Weights of a small transformer language model: 12 layers.
Each number is 128 + 32 x the weight over the matrix's rms, rounded and kept within 0 to 255. Layers, rows and columns count from 0. Numbers have three digits each.

# down: layer 7 MLP down (transposed), 3584x896, rms 0.0633, rows 1211-1294, columns 608-639
# up: layer 7 MLP up, 3584x896, rms 0.0596, rows 1212-1295, columns 608-639
down1211:103153148097155133110116131119136102124112070109150103099115151125081092092171182150118087099143
up1212:175125111119099122144119107131158084140123103102099123063122144079145108100104111080124151144100
down1212:093179106126137143171089142178126107106137092160133134150155135156143126079159187099055153145093
up1213:144106086105139080134089140071128153195089092156105093102134189126157097111113106150188184151151
down1213:103117165170137159096112108103115100144124209135084147154121128091133116092120082107058114110106
up1214:125214108126111102111141125130144168123129145088143122124076146105089160133127112113097088125142
down1214:129149107138129145130116035124105142186107118080142113081129107115121141106076114164105096051118
up1215:165103064176158161105149166149031108140187172150094135113111107133153088101143123144162092111183
down1215:099138102171156151128142152137091095131075106107127089024188083131110177135137121139068112119167
up1216:123154092097163115171155149074099137137161056120095108127084186111158123113171094179114108176122
down1216:069131052146175090069117100154077096070203109091197129137130107118124157152119155116127128115092
up1217:123133155150112108133135132147181125162124141148138215111175176133102114165087129085062181167147
down1217:151134077136039098098165155120089171147125097119070067085111054100117164149161082139130150035116
up1218:102166128116099068194152170099048109115151117151082138185116103024096134083126199126097129084107
down1218:106108122103161142132113085189127116108142089107156131115145112086132133129144116130078127107069
up1219:059121146135132154066128105111062114109163160114133128144120072153179075148058123126149094180139
down1219:104130107153098101162124130147120111112136099113095104111098101111130116044110187150121062126139
up1220:161126108119086112147094125105115183132112123138079092190033147163082093172157115170107060124131
down1220:150140112141118118140141098097129083182125156136107123073140123125121149169110122073145146156122
up1221:072158168112139139205129090113134137156111091121169067122121124087118111120148180117119124143098
down1221:057114164191137088119082139116127145169077117117166125078126148107116112075129110106127094110130
up1222:144144084072107134112123172126113125119110090134120087060153106157116089140166151080169158172144
down1222:173099138159112129070096117118110156136119157119133114145056137154095105106092131125169115087154
up1223:121147151146143089113123071125104122153210115136130131181164128134135152158152093109124145144119
down1223:069074137101158158133127077167136120099171132175091119124132125184110126140150112147138148091136
up1224:090139135136175144141048120131089117150170143156072082165128090185085120191152145136126084096113
down1224:132126172117153126106152126156162117132128151112170101067163125147065136159182097085175097122114
up1225:137108108167189093127137179125122169112143181137093134151146120148046127067123137114151123108114
down1225:117132100088122139147144102172111127153123106183154123150075130134097117096071134094139151143117
up1226:083179112152075100153069139165090077105152160113088100138148105126040128154162131147146112148103
down1226:100105162124057076124102052138121119164144146140121164082140157130171196174164115162141170096172
up1227:149089057115111114124124097150113115153092147121146139138098138120079101097102144202190136161109
down1227:129089142113112137117121095134157175173130134121188095130178082110168073085059112070100061087094
up1228:117167102088078150113128147073088183131147144103174151160114127163120151175070114139112091178149
down1228:094141156174177130173089128114130137152118102103166102113144109141150118150131144108135099151131
up1229:122207132124119118114162111147125128150102148158145120154144116052205125109130107163085125180138
down1229:145136110134142156082153173135168163061108126173141073111062123169144185112071167118096150090093
up1230:050159210119107191156125101199172095149154070075134150129113164116031131083121134110108131137123
down1230:106167166124100133177082086145072134102125123102208130129115117163142135152115160110133153159112
up1231:125135202155115088099152101115098091117149080195113114095136141144076088154142094107117125122125
down1231:177133153081138197113080128107099162104138168144141153112142096109171127148131134119089168132121
up1232:176140092196176149121077204129145120078158122116126139098080241170156167051081134203106101066125
down1232:143158078090152124119131099149117129149108119161168115133164093131101119160164144124167144167090
up1233:171147118146194087118135102093068184135075104202141129100153214142128103110095138108164143095124
down1233:067095192131137150196159027141099125098137116174154137115135131088114192128183163126131123170066
up1234:157098160131101181099152133142124071119171122137108124124102127089166158079188118137117143193135
down1234:126089118138108132117089105104108114116133114149106117161111181107117133068097130088163149098172
up1235:123145177137191140129105125091143233089145121140120152149140115154071134146198080114133112124162
down1235:116158083104182059081120126114129228182117126151110122164139172132137080180149117094138097123071
up1236:176144160158115166088131107097112082088142164174135196136087113121129150123121118123080125129123
down1236:105096093068011135088085137138161085086113165182104106100146066109137098140160168039105075120087
up1237:177220091099127139116219181129098118133155133188185152081108166102172127159097169105117099124169
down1237:162125114130122117197184157129159128120149139117110131142125082112126139120142164126200118123152
up1238:091135150119179106136147116115101159098142099138125158198091137164159148084131146143085120102140
down1238:141098128205134074139107152102131159154098106143127157139125159126128079092140129171119136107156
up1239:168197140098095068166083092157081093131173136156066186159140105160075066097136182117139071117120
down1239:134117140116089085124152148087140152160117174110157121129187178103133144133140121154115159137117
up1240:121138156133176110146101135127131112118112126092157138100098090160162117182126115149144119107120
down1240:165146135154153146149132102132125099116148142126088096089128140102139150131148130127103104140200
up1241:086116151153151122102135125100106170153077118113149149137153150144109131162130139121091146117125
down1241:087148105121162158199070115158167143136092106136154134122104108042094138136092175155101144098098
up1242:113122157156182154136068122173144146130156152157112114069106105080116072137128134169130096092151
down1242:097113179071071094138222084141143137145132172090147143154125111145138136102138209154058136062094
up1243:136162141089064099143085083167097117135186093123119106137080110152120076118108132111157141195079
down1243:169155110162178152131147118148101125151142143153144140121153070107188085115093160167185126182080
up1244:092116108181110210154145078156110138105172114139131111111156144103179138109096100147179112113080
down1244:158126100082137131142103065069128126103151113082098045115184133185080099120072091141133135111132
up1245:106087098128123202099186088129128145128135150100145122101120173078121156120123168143097106143097
down1245:134125179094086107166102109103170105121126098141146117112201150082098113140100133096111121157141
up1246:149155058107155125168164120106107155116153182097069180155167077131132164157120146125101089092155
down1246:116124163122166170109127138068095141074129134150121116113166071162193130147099073110150133117160
up1247:113129152137132110136144086133147118156155116168144137143115143155161088107110115121150104082123
down1247:122105110154086123128074104104114116122124127104146084104174171136166124158118146120103122125086
up1248:156108125097061131150146119179128120144111165104144172079104135117106135069150134099115147113164
down1248:094168120111096134149093167130127147109145130130124115096120106121141126145126158091110114097134
up1249:124104104104145125201146064095167129108133151079132153156139115136127136215111223121050119095137
down1249:129117084119147108120113079169158161109146136172159086084155092174163151175124134172179135099136
up1250:175108119109111136195115150146097102104142159155107061128124079114086081118085144150144115095122
down1250:094086140122137113167113151162125137183112128139168178116154127084092109124146146085120173118146
up1251:115101106146067109114116159146171140120118114106122158137124106148184147143083096154153130092169
down1251:137117079127177089089188135073109158075136123072103091111182135120109088099111089092131077118121
up1252:075124075129135109109144145179111091176135126144148114076124188137146067132121130104167166134155
down1252:077146117142163122134107117121178139162144192186121149108089064097149075104192099124112095101131
up1253:137132104116173154110113130172088105121115163113113096109109137105117059100080084139108130111158
down1253:094122145105107144133065152161162102138165135202185116176099170117140132060108150041101057126165
up1254:130123131133133092114124138122121143126049143172144183090134114154154160162161166190176096101086
down1254:114133120089097096123096108158148102182189114095169106163109121108119078107112154075038155091152
up1255:096088151186140160162162102163119138200211091121079207132124177148117143160162124182179156151101
down1255:141082131121078177109149112213116168140170118119076176080079199100103154155126080188194088130113
up1256:148105124159116091153104115137134097087186160128125115147116170143078117169100143153087090095133
down1256:113158131083104136142133122113153173188118121125153092134181086149167107105100179107190160184151
up1257:211122116117091122053083141080167123108080096064117170091130134087106184129176145088127131077144
down1257:061124140110123131126148124100108123089141096117075133109112158121173108090105098111101121181147
up1258:127130078128111155075125167077120150116122104128134122081094138135136151128142137136117184118124
down1258:134119148131136143178097087134109119131076128132112133066097139124157164120104126173116104077134
up1259:141255164150091202102131107081089180243076148160031085023111011129084128118116085151212035170180
down1259:112148159074118117147102137109108166101081161108113152121134062166129091167129058166086110039124
up1260:131112133120088150199109162092136110099115053139137160126171148157122110109132117150128108162115
down1260:112094129147095174120116194139096126140084093066098126062090175143146130070134164142094158164101
up1261:173158150070132113080161173118151050181179174113174200065127174191102135127113055155103123119087
down1261:072142158097090157107098099172130139092075106141092087161129126141184134152101163113143159112107
up1262:062147148175072147137087158146095098087146097094131135140133161166116155172109135166125140154124
down1262:168134131129097109124098087143126162150115123159125128168139108123160132134073106131097142101135
up1263:061142082117127131143181132181085172135163152095093057173107146103128132105142133135114080141186
down1263:168157083097174136160144182192135136159147131111157142116117139155096173075082126164101084100077
up1264:170139216101144139114182146144113080100114172125066126148165098126107115155092113111085143132139
down1264:143100122162131163134103097133134106104109121108149165167135105114062133109132131084126080233136
up1265:091073186128098141122185124119073167160125120090123116122159165125131091139092132142126134168143
down1265:127124141064139135131123136111180153151126183094130132129090177163092107140138098138142092159167
up1266:158170137114093118110163123180101139068159182109118097094186107112129104106172194065196124130146
down1266:156146151151164119105144151154137110124100140149095130065185125107168179166180165140140116121174
up1267:138084100153108134116171119070156097160155122134128108125085092183082131080117111096099129149109
down1267:094125093143149149114156161138138113119113047096122138116105095151095109100177157133086086157090
up1268:165111143082134146151139057107125188088134084114101137149182076196110060139169093122176171117114
down1268:142138132183161145149100129067171106138110124093148084072207117098116149180143118104167146037124
up1269:136117098136167205147049136163060148116154126112157131109171093133126132129107102104127117124183
down1269:131152135124128077100139126116106132174156107065137128126087070114135111180134155210056130131108
up1270:138060092130124127156188133137137148141156134093176132121085130110124114114149125120098121141094
down1270:120109123090063165102135129107152120106123136101110119135111090115111081103149137085134136155154
up1271:116135129142059092110099134105135115097137139166124165112065128116120077099148156125075061149136
down1271:141125130155125119134159136101157140133083177106148167109124129148141123143092129108157158154121
up1272:106146159147147117130124109148198136110147106141095147120081077112126103150107164095128095080159
down1272:093087119129151073150075100086083099113115114138171146081150146160140136100152114113145127103088
up1273:051138150096106187091113112173145189132119165118134092135103172169129118117052100133084143128198
down1273:125146098118172164047062122153126129181126103103118120156140145179153188121132170131109140083177
up1274:109097114132070127144146079137144144131146140162120147169094141190134098117152168092146101160075
down1274:136125096116117066137144140145119108125129101107076079109090117178143116125121118163077144116160
up1275:149090105159158086150154150049174089079182153195144142148061159122067120066080121132033090160109
down1275:097077151085173133127174138157117088107124104158148208113098069133146158086110147077074114109070
up1276:174109151134122102175126118156089144109128181076110122148145123131129154184129153097077147136117
down1276:067121110105174177075133163157177120145112106129155154132157129118162134116150165150131115098144
up1277:132142179065116133154109141128120206185098108106091138154129153002120172133086068104146122156132
down1277:173131151119143163151137108090075081105096091082114140079093135174062085119110189166142168121179
up1278:151171114090086145116121161110136062133204089141089075120111141169135133134121118128158098149125
down1278:111118188154145092137122099089134145090100144120170117139138111151137146103105179118066115147136
up1279:224204137156147146088150111116144126134130157106141141104069183058066139160167097123167107087093
down1279:115122127133121100217107146132114126139127146092154104156132142150145149081103142103065167153137
up1280:100118097198113136156098109113138132198082116111136161082163203135112088151083113129155102123113
down1280:079146149155101113097151096096087154175117169119187114170117139144097100139151204167075107135123
up1281:093134093136159114179140147139160127118110171125110195116077114095070145121165151101138084198158
down1281:153134098200175141182112146094112141077160096128042144130142094189103144181103154135186139127119
up1282:135151126146112112119115182117084138133143125137092126135124120143096145143149136161123129124148
down1282:193143108154097111167188107104094109124135075096129121114105142079143115080142141080091187103142
up1283:078181131093127160120102187064086136129127123107111180111134064116109091164109158095145128100155
down1283:159142159146156117090094131110133109096136148126042126098158094132078111147070145108193087083129
up1284:146103128118117142056122155071148097094167097142111147116160121122173137158140110155163092118082
down1284:135066143108080153097124177126142136127145157088135151178092125117104151153139122130115113075099
up1285:105165179148166131090073132110146191140098144126111132109171193127152079114169127179083090085099
down1285:078112166130118191158081070102075074113095125109105194145134130099173177133125115112096079149162
up1286:143120132110098109149106168094189127131131148137150137109122122122141098134178149136157130121167
down1286:112135088175113075147145159180119159081148126154139125114112177171158082125200056099122085107053
up1287:169119110061085124147111111133098177078127129177096060107168116136123104148178110155127152168171
down1287:120129092111129105154125140118144116118083170090123096146168166037172099104157100086157130150107
up1288:124168144089124128148196090086130115144140145116105165173125140102181095113107136147094133130123
down1288:098108173134124089176145142168118116085070104082133096132120116135184146131151064111110080069166
up1289:110162123109133133079133121161179105119168185116116133126064121180079119153118130095110157118203
down1289:163171080111116128112055129071118154097122083079070148121112152185176146075165080105086172100100
up1290:145085166102102137133137120115165095151114080133129122151075142148148110076115124123125117167147
down1290:120123127144093142150152129130220152189161139122132078128106168078202156169140099049117106093148
up1291:080161120142136120139125160132132200156182138171109167068146155179136115140125125165101190170105
down1291:155167141090140105089118161151127128141127173122113102171103106152156022097127135154139138168157
up1292:148141100089176090111134146129081109103128139103144123126156111121133179121191129082118158102135
down1292:056122118081128119078145130185147125135098100161110109179084154108199121211095088125091124155138
up1293:147119105137092191120025100078087170140104117066123120089123154090094081118051123156101149099131
down1293:124191148110147116127126118126138104175135079146127099103117085140125112142121165142116061164196
up1294:155089255192173128128158098077110151129157106097101132178106102078168187139138049145127172159119
down1294:120127207179110090114161109086139123118149119147080111115085155035054026153052085108099129060153
up1295:154117136089097190120133130148109163106144106119063178070155170181043088130161124151140190074139